config = dict(
    n_kv_head=5,
    head_dim=32,
    positions='learned',
    qk_norm=False,
    init_std_o=0.0,
    init_std_down=0.0,
    optimizer='soap_variant',
    beta1=0.95,
    final_lr_fraction=0.0,
)
Each number is 500 + 25 x the weight over its row's rms, rounded and kept within 0 to 999. Layers, rows and columns count from 0. Numbers have three digits each. The size before them is the row's rms in percent of the matrix's.

# layer 4 MLP up, 640x160, rms 0.225, rows 501-587, columns 0-79
094:506473453531447516496489496496518522530519495485445508530513498507515535505460522481473475510477530497497523511497494523423534472503493497506486541470502502526491484524482492538502513490499522499505533478507473471500499499521504534522571497
095:508534511459498485471547503482529506460518497531456431472503482520496501513495516518485544477513501523489516512499546522549520483542485533522495507463497472491527509484524509514497540514468475466481500486489491465487543481515495480478477477
093:515516495502515533485515529458536459510528498524489463520460512464537480458486551526547491516494511503474505516502511445505509490466532536536501499531489508510504474420508459508460485456500486470488510493478501474444519512511488496501480518
084:493510504466516491504534499506473469513500499472504454545494458460536559538508478534489479503491495508531535538498521490508493501503476518493537466526511504514488487494509515489482476530478499526474477496515515456498494467506470515482513558
109:477491474519508510540483491529509517513469486519469543475469460469498514513492474500511492461518491534517502492509508476489518521529517531501531531519524505544509517513541474490474543523492510468497507496511503501503497531507525458464506472
094:511518528504494502516493514482519479491483447486538457507507476498499523497516492517497519469445521505508521477501491489498530492499502502489459473464494569512476525475498439490535534487502462521532462541482425504542498465496517500474510525
114:517524500491458491501447443506506493504479439433538536558506511550530459505479520520502512527454477530504528505514500536500515484536527471512538501473469453478523497491508518525466505463469467488472513488541460520477520499535503531502491514
110:507480492505455527553480458489490477482510466533440484534487515484506478501518513502501485522478505522453494506523496508509452518525555494533495510535511530477511504487477498483505510523442492541488507502509490504514493469466482471482489526
084:504493522497486493496469501487541514516515521566511508509469526488455473531494481474495524506496473522480478495496461494506522490496490469502517496519501538507489528523502485533512460508481489494505492494554443499521480515467527507495513521
099:479525483511530515528509456494524481512488549521528473506527463513471508500471525474483515471486501500505504470509425556515455462505477505533469494542488492486461478528501511468482519531508505532495486521490476484503467455528492510448511489
095:493475515516492510532555496524487501495500505564486489505496526492521510479459534492521594513492458488503540475473525516492481547512530490457494490470484496459491492481477519504516514473496518477534490533503498491457461475500467494514507497
108:470492504470498498487460493501503514469547452500429525453525492474489480525500525460494489472519480495488495488470506515500472524567491498499501518498456509492496492484532537519506463527513490479480460522439494479488482477467509567482514495
107:496472512503455516517549481473481509512538527509539476514511467515493505474531535546483532524493523521538480522484492539517459495516513494517481482484488524489508494501500528472500484491504495462528479465484521461479502525491503480515451498
098:448474526503498478541489524500499516515509497499506485509486496499501514503525496481513497516473452451518524493485467514512498453468547526498500519502486532526510510484491489522501484445444520529502491550488509500534532529540484516461554502
081:516545530517510438522553475482481495485501459506482522545474491502499513498467512490512505511497526524527512473476494493541453507543533481497480503477516503520495520536486505496523478480491545478530495481560489492533466493514540450472488468
100:503504488521479499515531468461520534494482486519494547505481510532432425516509526509498490507505545492535495491563513470458484481499515471513490501521475528496482539519516495527499452482454467476489465458513459503529453476480505521525509513
108:505513521553523485462528498474496531451454470475458522529548528491476497460508458474519464516508559485487526528559509479477517479526538467546528490530515515484480517483514510468487473473483481550542532507464468499513480482470522503507492529
099:484474525469522495515480515485503552493497529511489497493527493532521511430498487510488518543494491475514491538511481527513551447484490560511469486488505515460522483503543503466479522493502492511481498542486526483449494497502462483474484503
104:508531489511514526529496534497496451481500453471498472491502490512538513538526496495474526509505509504493535520489498564511461499553470528478511490470480505515517515533514475481481497492468504477490501532478474512537495465486517494473449518
103:507536507511499529502528506522463503467505511550476499488507470498515493500497475456541498524452510501538482510558536478500478530489495498457498486495512459510488485481511471524530545539534498498499527489531488533477503474487533518488512476
109:470527494518512475504482483492509484501474523513483523510467467497480542523443494538472540516490478474468505480530475510479505538556475470520471521504501530527525511500493523531522525473505474524478519540519502503499525474507518507498502482
117:501514520481502557461498485531469498504511517462528471475492484479515530476516464504587470463475495542542530533503488501515466475517504505513529493501475487511520506525488540492508510495503485464516497508518457499484462487520539504503494462
107:517491503477469446537509479550533521452531466513441506443491490507476504517480495506506498519508537543501468488498488535520458536503480535458486469496510486476492495507507519494516499506555503513528550498493493476497482493529532525489510526
095:490484495513504532554506497473492463493473502481455503488543516490476531460491494537509507509529481509484517496557511506519529486488527494497492498484484466476494544510463477502523490547542500542487512469510489477512527513539500500495545489
110:488503477553486494499468504461501513478482479456485486520511500517502501489497477477499503485503479486508527473496457493536479447506486487523521466531460526498458510523494489529540517494475481465495485516533492476475500480551546522490483483
092:511526535512507511489499495508523496477479520494516509509555520465474504456521546512489497500469475466471540507550526466537482473495523513467493481492512502507511493563496510494479557523541541464503520474505469503497525483513502508480485561
095:543548508504503499528516490502438512511512484505524511431511459471484483505453505519458517517493521462505478515523498482525504512582488530520488505531528476494526508501481503510475491515514523514505508473485498506510495512444500508495479498
096:536558525536507480463496502466504477450501504504519513500499502539480480440496487512516518471565508479489515507497499516511557470507479527501467471481494479475510469492511492500461532490494503494462503510481472517508518478499487527547521475
098:529518523528515500525475506462476481473502509473530503503509476520506509533464534499538550540467506463472516507525514497478490447520500509541477516500512507495464544507532528520496453489534549505575531519482467519475464494522497506469463466
102:493563501550472489532507496465544457528471519520523498540456505475478475479462478547483474528502461513484521493529466506529501530497537490466491504449480512491504519505502483497508500495564500503500481516487498462496527499495531503500510507
091:503547510465492497503462489480519536481437493486477520531498517526440509491496519526514484519472504506515520477535505467539553462485537474499510480506461490471518496519495452493514489534516499492493491540487516461538501516502516498503483469
106:499506505516510492530539479539476457503499502501447476508462529489513527530523530474502485475435493481521529463493500488533533521535539533440505516507471454537511507473483495543490518501505476489460525490536511518493543522484513555495476514
108:477514506472439515488499480499488516483467470498519517480548533538513513497451512500519539519475500503511498493468489508534544479534529482487498477498466480499483471471477485504483546518533490528502521481546493550458521534467483524479452514
112:483534498544481495488477497500557564512466512482475554481485524497499453514478492525476516537535479496465480504491487497524537478500465445508523481490532435514445498536501540503500514497484475479535520528535469487524488511521512491458519487
110:481517499505468557507489501436562486517465470493472502507525517457466505512489492524502521521518514504478528480487462499513516492481505520504483505493510506525465527509520491511519529547506492510478500481509484476519517504510521479477533486
102:508533434470529497515485498489530496483539464494486520475527482530480489492512509493516453452485469507508503504512502517515535505481576490507500491481522536479524465532537503516517530456500510512517544482505501519484499480460454499466465492
098:498524477509488483465525502468526470496499510504473475531559477483497523493474475496440535510491500487531472510496502536506490498478485545521463461528514507528523529515470576488485463524535521489460444494496524482495540503459482533516472510
086:521474497536443494494501476490486473466544507528497574505502499522504507465504542499526476471501510492446516491495512489485500482484501516520482557514472476507514505466483484512528519483482538465486486463523496476537498516496501517479416475
112:472528514536535449510509572471497503458473538513536512513486503512496474443482510503509480464527494562483493498456509472505528489497498451481504505498512496491514522501495506497493524513532508539497523496532494496480464541489530455485487533
097:499508487526476495491487527530525509506478515538469498493490528524530467489511481519477453473500453471474494485486478513488495465448493545488437533471531532506483498525503508456503485519488546490519508456519492501519520500474500459526452520
108:464498444446488516532514511469511468526506507441477513565526471500518532519517517490514502525520474457503469529462501506500495498519524517464512483506492536564465527470494519533454499522516474523464478480507509495491483470509482497490501507
104:514496508514483478505513515488517483501509463489492474484499470516469491468489524443539515499528490466506481543449481516484489488479513491482507529535512503506518531510455539501493458488514477496576496478502504504556524514447505469483550500
099:480501487456509552498504491485517528483522499513474499492497500501499502484486486531483525450445478507533484499519450501537524555513503474508511529500477500545498489498498473518548460467472473499481483507509521512448493476513511491502472503
084:514509495481532514484489479473497482471513485453494486502582528465512516478491489497551534480478456534515530488524518452459472493483502512497507492484529513453472466481563551509469591509482492494501497477485499480499506464523502536480510503
116:482534539511534489437506525479502503509515502480485541541491511495481551523544530488488507469524508488460517476506479532503487528510511467500515523479509531497485472504500467516443497490507562488511563531522465487543486506477492541483503496
090:515558457484477512523492499516511483452506497521460517496481508509523560524519530479533501492514480498456506460509508496516487486506528477473477452497513507490526522478471488491507536523446475488514480494518484482502487481527438511489515513
098:513509494483496471510477502488565500492487456505508500498463521493518496467512487478466480505502491467561499472474482517501478522530477519511554497503519483476512469500521519500478450531483564434493487517515504556461482537471513512548490516
103:543488525503491520489501481483495462496503511513509519476562427512518479509494475518528512509475484464490510506480484516488507486452494511492537523537525531505491516488489526466489511556507487497545464502548535493482479496519499467514541542
093:481480491518479492495529525494491477498504557501495569514477477500542456515492543486462528510484479517511553524467508485454483549503496479502479491476501529520483478473484494519520558498484506504511507519527497499501470478475470514526485520
110:503519471520525537498484522511475516471527539501468502543522510516469528486509472480496467545481501443512497518529527506494513442514500489511485487500483518492484555519560489489453491526472456505550531542491515498551431466497483478478486478
106:489499494471475558543441495495493505483517480521513511548476556480506489504553492508531447467512490497474502515531530534493534452515500520529530526467469536504492538480505450501535461518531476515505500532482504493542502456553521494512534501
108:468503502506511539512499521470508526493573494474474470481505538460526507543522505492517527490442492506489503475502496472528534534504471479465487510498489528523507489500490501478459522497480522502504536462530493498520471504510495515504514506
094:538487499465490507480469471529474510489517493525463519471490494488467515532516520458451496553444547496471510496513562506478547537493450534509509480487494499547518502530534496493490480496516477515545528514514505522509545482469468491507486508
100:516579509486475526501524481507506518502489474486462454477476503480473483570545478498519473486512460489532476511475510505495500511514539476477493499509531490497474494460502502498538507524548469569480530477491522456536514449521520495499463467
100:525500473523529477490488504507508495497499536474522508477540507488494479490462517521517487465486505471485542528536494490573538514509460517506486479500488453521537481461502489495549525492491528482479480526466461534500499484496509504499470521
110:542458461466506539517486518494480525479480471528504508498521521529529509499502483520516481496469480519472546481488480500475484477525527498512503496515531496505502520478494532538507483528463500451499501525530493544444466508536511440506502465
105:481481459477500502486475484477509481472532503511489516504500475496479485501547523506509508459514522451494514546492532494532500507480514515518474529511516509493502468510524512488477515507515474525535486547527528517518528473420476473478502486
098:491500481503495457492530480533473484506480521533484506492484468535422515491520486515498477515491448531530500461531473463552486473463515540503471543533525528500463501511545523492504507539519509517517487505542499494487495530541458464502477504
106:531474481513498475496472490506504472479476468497532522510536522537492481519459509514513501464490462454488485471528469517524505460459525454490515475459519542498527501461481483487532544538478495512487533495487505488475511492489540543484533513
107:560470496512455515521525487491512518541454439513475516483466467506471515496452499425527485471479491505481497509514500500462500499544501493486521534489479512493510510510433507556544532486479523461477486505489491443490519480539474535456503489
100:457520526508503474509499506466513543490513505531484514457509474483511544517508488525426494508515485504510496525443454504523492514500527487474478471503488524502530489503505516529485495494491542471521493510503493505529503501493465518470498468
106:515523477503488533499455481522483480525492516461465467522488503517501500464495519515526524527475513455529491495493481530485505511539518498482475471503505488488492498488499549460489503522531512550494513484461516497462523493462529499528506592
094:502534534509452492504490473476512493528506476505494524469533464478524527469458542519519501563552498511522491523514525438467482501497517523485490490502519488463501508516509546484493496531476543522445487484555480463489488544510490525472460508
100:515537451496533501492477529504511509496461535519496493505490507515507494461478489497504541536473482513503502504501473481526494477510551515505508502468531441503482473485481470482505525429504501505497534502515521519494468489512560474553475476
110:490538499459453496513502508496497494488460478491510529497513493490521519537480493496480493492496483505503471504524490475505548556522471466495473549492520512495511519489525499518479513517498486459513505555485512506528485509486534474506464449
100:456476513488502500531512494459543480483494503535498521518508468471510493507501482514476460499551509493496505474504499539399509489519494487499490526503489491538421516476524494483470492504473501500503498519502492468527536504525545511477464486
094:466501503527501458504540535504496484484531497536529515503525478524500495500451531510483543442464507596475513483506529488532466532518487488499491518504534505490447538487494495472468517454477529476492527493559486487504518512496537506472494504
080:504484493463517508512496477500532513490532493519524476510467523501518446474510529497527491486516514502445532534484500480515497466521490539468485505561535518502507504484515493472479515487478516496454502471519499541477523523528521496503491498
110:510515504504464449495522485499485545470499480468485519544525521548511508477531546539507488499513526516498536530482480456491488453510455519458494509498484502507514507497486506510510522519469497462495510490506482493445476497491532481496513516
099:455547482498483453475509502482480496486449508487510487536501458514497550496495519486454489520525507473504480448481501498495487490488489483519487504543471463531479460500515495493494476525544480522544489526472489506521468515464499486516539470
104:499476480524489512534498477498477511533490510481489509553537505517512527513502491471508461466488494473507479514487470500476478515520539519507462502501428521492481489494502518538453534477500486507520521488418511444495514470481502529503503493
112:502517463480550512494478500501494523526493481511510499492509504523489499549471520513525510507480543509545503453471450476535503514525479512530498506511505456556493489504517545493485512522465509480495523477472547562508536499514514459499535464
097:464479530496512502505525477507486463474484520525517497485527488499516484482484528494550443452481483439492489491497498505535499480467516492521501540504458486495532505472487485498487525499501496486485502512483517452515509479507531510504472461
101:562522493502490518454542516510486482527501480497424508540465481500525528493532523464507503510483508468544500493492514537521485551503510486514460528458468496498508498490516485534471534511459507469491524486493463480455476504463495519562516465
092:473477501533554502473506499458478504494483495503496527581521536503518469490497516527530564506485498481512487531551487519527514466509482522528503470511528517451510525501527545510530465524479472538537491493517514497516497465518491464479468537
102:507490481503457501510514464513459518518490555484511497487488476502552487487497505504503504567504496475510512497466531480562494534497527488557552511493503493455456469497492469476537507502506498487494500474500518472501474502475479494451517489
088:479492502513474535564481464488476516460496500506485513540514484482525515454492503453505525480439540522500520520445517526523502530509496495483504512473453507530545476501458484494470534511494525522539489554497498454531495489490482516529516479
101:498545490495504541467487498502490468485488460482504508479464529492481509455502529507526450534512499507535535484459454520461493446522492508494524459491516497522496534482514510544468499490514504502434516516483489502563527510485478575506502504
095:507472462507477483524485509483530517516504476491530486485458507474502480505494498458522562503497468489472493527521491465495465510546502506543506511503497450510505490539513516496526456494472462479481428490504547505501493472512493533482480515
098:527520469550457494550495492500484528494496437551488513503533526546490503515511528508503510546481534526494491505501517473508474491500531487520531557480517498504459532503472499515445497485518498489517501470519516525481482522499456500490518487
080:474522462475508496516515484450532498478530496502514461547503525520493505530511513493480487522496476462476515534488534527550524444518516514511494513508485481470500534469493477532520482510542459518451507502494490484468488468472463521523522533
103:543533528523514513494516456504509522513477523486481482514509491536498512518503575545535492544478517509489515508476471506506475516486499490463512516514484533502498532511486470512480499496472475472540508482536502518493472490464507454470484510
099:472443508470498476464485491488480500455520467543522491471512510547529517480543468510475527478458533538468489521485485485489476527480519522508498523490494513528482536490532486484519466526519526494506524499484498504519469498474472491513464538
107:466551502489491530476503485465508475485541490496493528492475480502477505467503508507453495531470525527503501541457507475490506510459500484503503494491531529486506505471473492493512539476500506502469438527517491513493483466513476466512495477
109:487504501505517464466493518535476496495519523511505499523482513511572512479475495506509473504514488512522525532487516516485479513570506508512507492508491524511483485479492521517443475475492518531526501500474531502525496487444507499539517489
084:465507507447523487503465458514485476496494518491493491520542516471490495541539517515513525492481488549478526508518503572495507511509496489541483499500508493487524523482476485517475484496491474509536452515540496514486517509451501566461513515
100:522527477525471522498503473471514459499470521497502540505519470482517497476514494475526483509535526539500506522501548483462481483547501478518519472517501488488512541507495532537456537550555505487508520535514457499509492512496535538490503520
# layer 4 MLP down (transposed), 640x160, rms 0.196, rows 501-586, columns 0-79
096:490501522498531497464530490477470468515509448535479477500506510441520481486518494519539494472510479499480490496486467478517496500494467529529549490499467495499525506499543519501511535523603506505461486479487450528486451468497504484499494504
094:507478469474477497465505481466468475502509503492487499540527498506498482456499493516510513493493499521423521525508470508498522479515540514553510486540450544498529499523523550514486463481489456519465506530510442473490541508524470490500498498
103:537464475510458501508485525447499522504449521494470496530495513525476503523527460533504557453516504532507500493546498446487510506528514512498539454494446483505502485471525525471475529476517464516478576487504494475481515507530466507518531496
081:537445509503521524514543487500481481485511476468498475495483525530490509498551477519498498499487521561503509475499517512528523491521503490509467528493471442512480463497564474500533484469504454498495537512484469515515503523488524505499496556
110:527507519477489531491502546483539495476439503516489557469471473508473523518474506485523516474517474516555479473509465464513521467498504546493502517523454544505437538521482500475479505506556503516505512515543522507489472511488529467487491504
089:473464467503486484489463514542509522498497508509487486517488519467499462528476454520489499529518497510546490466535457528537470514466524512530482481497495451489503474502486492558475481484480487475448528468481510484477492488528481465481526512
119:479499459478527507480504457499513496497469504520490520504478516488481481461475504513483493465485500527498530537537509456488491446489504438515547504539483508490485486490496496471481468497482485502474493488501461479500512480489504455474494502
112:518453510476515475481493520490549465514476524504494491490440504462559454483489487532521522487504512449511493525515457542481538519518490508493502514510494521504518479494516466485471560531482470516519472517510486511503487505539504460450500526
092:522507497473529522499478513489495484494500465474513511504499508511498486527495518533484519530572520470498488493483484498523493500552477555471481504484502478505523480538527463548519503521533512507536479460435562482520510493480499438500547492
102:512536483517568522465452503530563507545512507527477500474503459509487501511477478495536509493507477533514468531501565457481511509511437515484510500541474518553536523416500500505507468495503498506484504506477530513528487468469500519460534488
087:527483490527540507513496505517516502494515460490501507444464562499478505506522497491507455447514469483509527483486492507499493503535450514498510534463494490511491534485497499512479474496468491532504499517550525458475498492467536451528516498
113:529443491507498550470531486463486516483515536528521471517506474533506467480510563509508521520504522509538526453506502516481513487507461525502554504505526512488487505493473488512475481489510537468508474489548482498516483511502478485478482497
106:502473523509525497514537512461515538497459557482499503489482525509500495480471450497477477522476493508504460431511526521464506459554492514519486486441536480548500513514525504507507522504510506507575525489521469480504496475493539510518527500
101:499467534496515488515504500513542505473542486527490555492503448499445500501479492522471485494507514491494516489507481507528523517537491483513531491532469542486495481525481517511491516474534499452488490527519475488489505469495505461507507448
083:515495567504506481503514506512540509456509513517494467516482446483488492489448503482522522542478532507482533485499496531484508485513536537546502525504498470538483496502485549482531467484543517522554469471468522500456493507514563527540505457
092:536508535475515554509496500517545517502513540488465482486513485493498457502541502502522503554513531513512516497458463441491457515483517506493521532534536471520483504516505552474496467507521500522521501531512535464501492521488455515456498476
111:450516502501479523514489485448505535494534485528512506525494478503491515500503471517510484518508504495493537523488468515487505526469496497499534532544529483474509508501514469465509439524492514528501479500489533475517469511463486471558483493
094:501478488535502514487520530497504504491490511515480509518478488552494524493491469528486499477548521554479509522488473529519448500488567452490541495522511500525506528502488451559481480510512515536507484514478508513549484521496469460481509515
108:497493519478511499500498508529577466488494517491467488463497495495537496473494512502542505519497526487547480500516500471469473482479542420508501474503471505511525450489491500495470504478503531488498462508516481515497503497517497524484532503
101:530515465487525493554537507499500519547511478487492497508470518486508527493554477485489484493481522498526501524521559475480487491493525478457485483525536471459471516492517473507500484458493506553521536483514455510532555508511487509502534511
102:488495467509517484509496483459487453511515497502517486546502488452486473522447512506524511519523460512500535519532548532503469506466504531497505541512504470456528519497521491481479507493439478508485466487485447503523477521486481480486518523
115:506493511497501510541527532542518529497482479457477485494490540467487502498542529525532501512475454478479486481500548530510507477496539473503561545537489484499497530509523483529487498531485496483487466524518505506478511544506502497523514484
112:511547516510519467544510505512508454492515489466482554485512530491505505537488493520518487497516501502485472518465544551470489583523475481438471523498517466501477519510503489436475506516505494499519493496521517512494470476465519519577511489
107:511497521510528512486527474489490467502513484533485464469497471475461528488493498507464421525514529521500491510512486508537454532523487510475521484503531534418524495487468482491495516457479467515486526469481511431502499479482496485509497536
126:461495528516510490497515490504521472453461532507505495484525497520500490514531464497543520512486513495506470519520501503505481500523496558518524476555432463514557455464491519481490490488478525474562509517471473506496505483551520541521517541
087:529463468508500499488518462476521535497475481538504543534484512525515545478471481552478462498468457513527512485513499484487504501491463460504502486523510545496521503500462488619522498510487522509501541508483503518485517484508534517513487481
090:469512533478471457481518486543489514490486516490502489473512448477486455515452479487522472506459516495480451515506476508518514464470485573519487506514490517535520493510478543501503484466498505521530517509484491507492533474492523474495559515
087:480480470512505550464511480524508492529510519555488453512509515471500533510439508510498464510519500487516520453512542515481533531445491515476521495534484524513479499444461531506474480478508499465535510547487451521485494460466524511478473523
095:510555509476495416492527507512472485525478516475520493498504520545514536514488496494492538451490511506479495499494489491509485525494521527479486527517477506475471512513531517454485516496517537481458517457493467482536550471464432519510491431
101:490487483484523550487502527541528544488509534484462483526499488497486505507536539498499484507498495508470451473471568496497488490552538509481478527555475486539500485532489503524510487501496461514502489493502523497488510494516510498519491496
094:504526511527483509511512478535489494532504544506512533519492502511512501511498507525504534512535517489481498503508507475521523484528512502496523474484515489504488439514514479479485516493478485511498496522499504465498494451478481445526469469
106:508529491524524537487474535468529509482498484467511565470504480461530529466543507496553510500491491514516532515525503497495460482530520476548495509512518533505455511488525484511507473515518528529498475514514490496499511544540553475517502463
106:535527482528514542459444515507465485498483502531508493511533529488519527471499518493538558489508491524529493504536493509494538489502492473465436472525467488505453493479516525478533501453484506501488536516465523486475534519542555494476472480
111:498517497413505497469472515467521534499494505481507483512504514528540535489498520497494510478469452486501476468500523417514492469504469511494511441527509477532485531471491526495504492482470493519520560501529516517491485536495529497456534505
102:525504565494533504499490491493459479516494479555529508498468480528460483500503516532473493507479517490516456523520530501507453486494513469546515496543521511483469499516525466521507512472531488517490487468482507456483510548541486460507462481
104:459510573498490534482481526539501533512501472530508454473497555543524515507506511512474482487520496496481511540473507481502475467514510503553533487509532529533449512514500486507483467503530505504512469485479542454512481506484481525510479487
092:487524533485523509515484519505528502502492479466506507453494493501518446537506505515552483528515490518534528505471505510524493452510479510452475487519491528554491506490453498488483501542520467515496489482513475502475535481496525510495462513
070:481542507467466510482489519493533480461493529467524477512534480483479526493480497471491489503490514456465507491478512466490474470502566486459533483478509492510497465516486517511486478525514550499504509532501479552503513516472470517472523480
110:495543486503498510509510478477500578521533496510511497507498492511491475477499533535485482490462512503484523477508469479499522534489504527485487525486541491531456513465489501477483499566512441498502510491528533492500472506475497461494469495
097:495495505500544509462509535476488460462492492476523525516548502508512487510516454483515480471505520484520519521504498545486503523518504531490513449530476514464530486504517512489497493522497522501497455466457511543548530494500479526491475494
113:508495470522551508482498509508466467516537511476517473495524537514515516494504471496508501482527506498484488501470485512474535455473505465477526458538495513602509509539526485470496473508512484513505520522456520516495506503527469469480485484
095:492513552457490527481508512516495494472517471513528465489501491513468475525521558484527495525511536525534559484510511507535515498488510522482525468510512466507475583480499533478550502518528500481449497476531520514483466510518460494463484512
094:492477493481503521473511537461493515486475542484543486534504508522479509472492487523480522496509541481525497508509526524518503467528513516504544487511536488491541477553527529493468504509529478534575483510521531548520497487483531521494500512
081:521476482523501477464512478517466518466455512494494482520467488468486488552488462479504525510489529509492559430519473500467500483488536506524470504565472521546499503502477513482513496509526518543480499492526466489483507506522504491496489480
117:516534550485516516422494482519498508489530493491437503492530488545471506469540522540475493506518517486513473504524533507515498507453502458452489521498494490479470483509471485439495504517461495488448467489489491479509478479498519488490495425
088:493505506515477505486471507478528560485510490468510555537486478495520500492515526536514536512457520481504534466490485504445462559484521480536498562510507459479473471457513480517489540548526453522516489552474491478464482510468525518496485507
098:541491528510508519476533505513507534508475504500516461517490427486559506484467513486534467491493500450494514485493533521501469536465546527487505495517510520456528511464515471509490486521490495505517495501494461482479499505436496541469521489
106:511473522483519491476442495512529529547527490515478494518496498487523502535471483519520476508498465491535486499552444523511485512505492504519503490508494500485494507492467496464512483500522530517501498492519501521485508469492476547536510502
091:503463492550513544543500492542505512503497547505485544517474501533493487482519500538490524521488430501522492443459513483494494497495489449499492475517512501491492498480518513475534542489461500523534474505579491525520488526511471521492489508
111:534512499506547505499503515494561489480502523535480486467455536499493499474502456489458471467518517493491519531516510507484499541514512526493511524538536525528460500439498521436469544464509515494516532483515502560518512485531504526505516528
103:502489490538493483509499552514487506461502480515500515484500533478505491507487497536453481487483470474503500560542517575502498524514490458494521518505507484511504544525465446434440485528498470526490513452483523503496473482534544470495499515
099:471469487564513500552457517526505479524518495535571519483490499508510531509462499494525500493481541494489494491493503460494491475482487478542516481520465515487506526555504464498491492499531487512536519527459551491518500494508492518509534512
089:496519490475513488495518515449497495485498486547510480501503513489478515504492464511455487533491513513478515525571478530531523465470507509489478504482486492542478470578513470471518510487477505522494500501527542497527468485491506517475498489
098:502489488535559492487498498496471519492516493449545513476464504525487515534487493492488532528484481534509507480499525444512476504531514536446509497589508508530501478533517527519505514502473495429518517509509475473492510515506520464472522478
098:499532492468535534532476513490503508480505449497508548498489541504512490531541481491502464481449514454494496498518498478494476477482491504483539487520503510473490459469503469511478502491452560501518493515536499529471500486497508485528521517
096:491509494492516519483496524519479501485483531483501548507501554496497507470525492510457489497480483492523504492499470500535473489476500523500518509537485523476549529508504464468500437541483510462519468485564476494528518508516446492481514490
105:523503523493524472509496493489504488537519490541503494501521478533519520487504484539465519436498557489511497487536500502491546529502550529488478529485514505540476526512489500454462560508519497509461544529535480484498505477472509502493527496
089:468503435475506520473455494530512497521489468540515477477483520508492479485544521512514471509499499483517512516484486497532484501507487495503548543464542506520460477520494509466520454496521514525536495483501522512482471461496488504540457510
115:495501452482526510522494496527486473484480528521550478472518487499538558533458529511495547551514488499496519473515460498480499519490481498522508505502480527531496530484465530457500486544492465529474468491487502473485494501461540446489449468
099:499483528516469527541435527493486535503523506524481535440475467527509499509468499503447495518511488483454515493444506475516478521485509504497536554493494470528468472480492515476547502471500529517506465499545512507516501516490525524457490491
108:485459496477506482475482500520479495506506533481502514528451564503476497511490507499493468517508475484471482473498463504512534434515466540524508443521454489474465483532500531531492490544483505516557550486511481480470522481484499483466507520
108:492535477534498518505490516513532508543545489526517483503521457490494520479505506517533507481458494464441508492483507455473463439492512459523507516478508520504488536503499512517493484497486453503528514476483544484539545510498491552506498501
096:513511502460460488493505484522495486541471480526560485485494475478517500530511504523478480501547468464504466527480490510542524539513514537503494506458563515471474513491534506563511468495533544494511472471516502514502487460488472521490506507
099:501421500509469477485481450490497493504530520485503536528525484509530488510507464503496528482546508488529485484521535541470492472462519452479494490504508534467527489496503482525481496505501487432528512514516459470491504492505471526429548462
111:481512483515531533533469513446516516499481509481557498475502544476488521512491488497460457502480495497517488514477476507525518490514461515463495507511491485484460504562497488474524503449548504508519475509533554530506517533542509468551494504
101:483429504536511510552476514538475466482458473501497522516517460528533505485475531494490546536529454493516475466511429467479467530523522500476512489524511523507459502476513505485509500504526497493444488557477485506524490552524473454508460466
089:441509504471480521508487540516498532489538523500556511534503457498551453494524493473499526534533522459477513508479498507514511506498481476502513506533519462463486443472504484491498510528494496526520452536503490529505492506520487519489557524
085:475502464551523518493492491492478487510509507489431502489502447518455497511489544496493514522486528516507513459514473532506518535477531532481528460515462469468544494501481491488508458517491499498536519526549497501541492474529542474494534532
110:534481468510510497481472526496510496447450494483516447490520460487466510481484512542500513471519495506497470524515520493522555506520485515496541437528516502479496504519485524477491526513521497486514480505469464533523534485509471511521527529
094:504509492512512517526495456503547496520518518497478497550512509551512532512498478515468478519510456464474528512505531465487481487548532465540506475524547511460509513511477526472459512507491525452500460528486543483525514510495471512530497480
105:466507514469526491489488516538528489460555517493471498495449471488485489501497486502520509513496476536501526463495495492491523562514504518546462502540430460486466538482470478538497489502514485523506520491547499483495513476510589543489473491
094:466513538510509497507554480476490520517475461516544494545537456487497499445523517545529487504511497473510469505504496521528543541551501478455559523489500494473482546502491522438468512499505489451521502511428470489500508469489485494536487467
096:531527511492516526485525513491493511502468478538523488499519547430498537497509517493477490509537508471525500481529513486503567482512457475494526583496492512518502492503519460513474535514511556517437509456515505481531499473508535505501465487
101:500508462479546515485476473480548496447499487509527507514554480496509490474474496486549459496488434506518514536541523455509488499492496509502560509470528520478514556505484496498516529510458502504459514515530518536476499515475478516490484526
095:512506526486491476485523506532544517529466506459507566537511484491482493487494442476513497513546480487487479523509500503493539492521468522478494545518507509476502510517466543454512494517541462499509511502512531511487457530517475514514486523
092:480492476522486546470529482518512497485531518497515510515499511505531496458479500556476490485480517492482524498536495458522484470492491476510486528601522514489488441526490502509502503477528496479462482476467490522463508518481509545499521539
095:512497481506507502484471496510508455494491486501511469502489505495505464450500508538541504475478520487515542501554489480517512468509502498479506505502470509523509490534524518454516504495511505508473496480496455469469506451497494549512509516
093:513471522518476495500519510467485501551566524480482492509514515506522493536493531534481530480468478453507507517514489510552505558482507473539485501502520471486503523542412487545536505510499536496525517502544500521530514496554513549478531561
105:515502469495484534513465485481504499498512504535489490465525453517510521500528471520538477476502465499527496471516539480486560497478434468479483464499502537463491488452524523500519511509475446483515544501507520519504469473519481512477515514
110:488475477526504501471536517532510489494435504475510554553500464484488487486510479479518526475503481535489468551508503491502470528477547521474486502512503491495456493464535501531513493496489490495485483499480486481513497490493494506520463442
081:494557511492516508528521451520550461479509483463506510517509505468460508501489525497492512502519524489492496503494515547492495470484498537499542541522516512484525510524508517481536463501513500500521487482493490509526503486511483512503515533
104:492492474521549463489517484527524489501534518515511489503476489522486522439506487519575495499522504512498490495514500468435512450488492477516433461538525487451517489456513512508490488537524518489474514532490529511477480470494526479498500549
103:477514497488490477502499505520465478470538502443513502511527472476499495484479505499514520477472445516512500455507535520484517455523468514508502518500469501501463533492466552519490499459473460510468479499519547469495456528528513509499510516
094:480476508540515497505484503518510532486471502457535487505504481524545492470489537546486526451502529447524497497486514490524533465513457516520522517488497468533482496520467523472456557499510503540511545472545472451487499487516508492493507533
108:477515476464494510501484497531484538566553489473476520554509543483516525462525468509535492545463509506509495494470460521494509500485475483468466514518481531524474477529528503500537451487483533518484552534520502485549514482516533475465488528
092:533500495530505527507505529531470501550502514496502535451477505528510501473482483509502506461489505481491512466519491522503477518523476479476481496485534462529502510462503518541501477432536491510498544508498496493536486499535527496518479492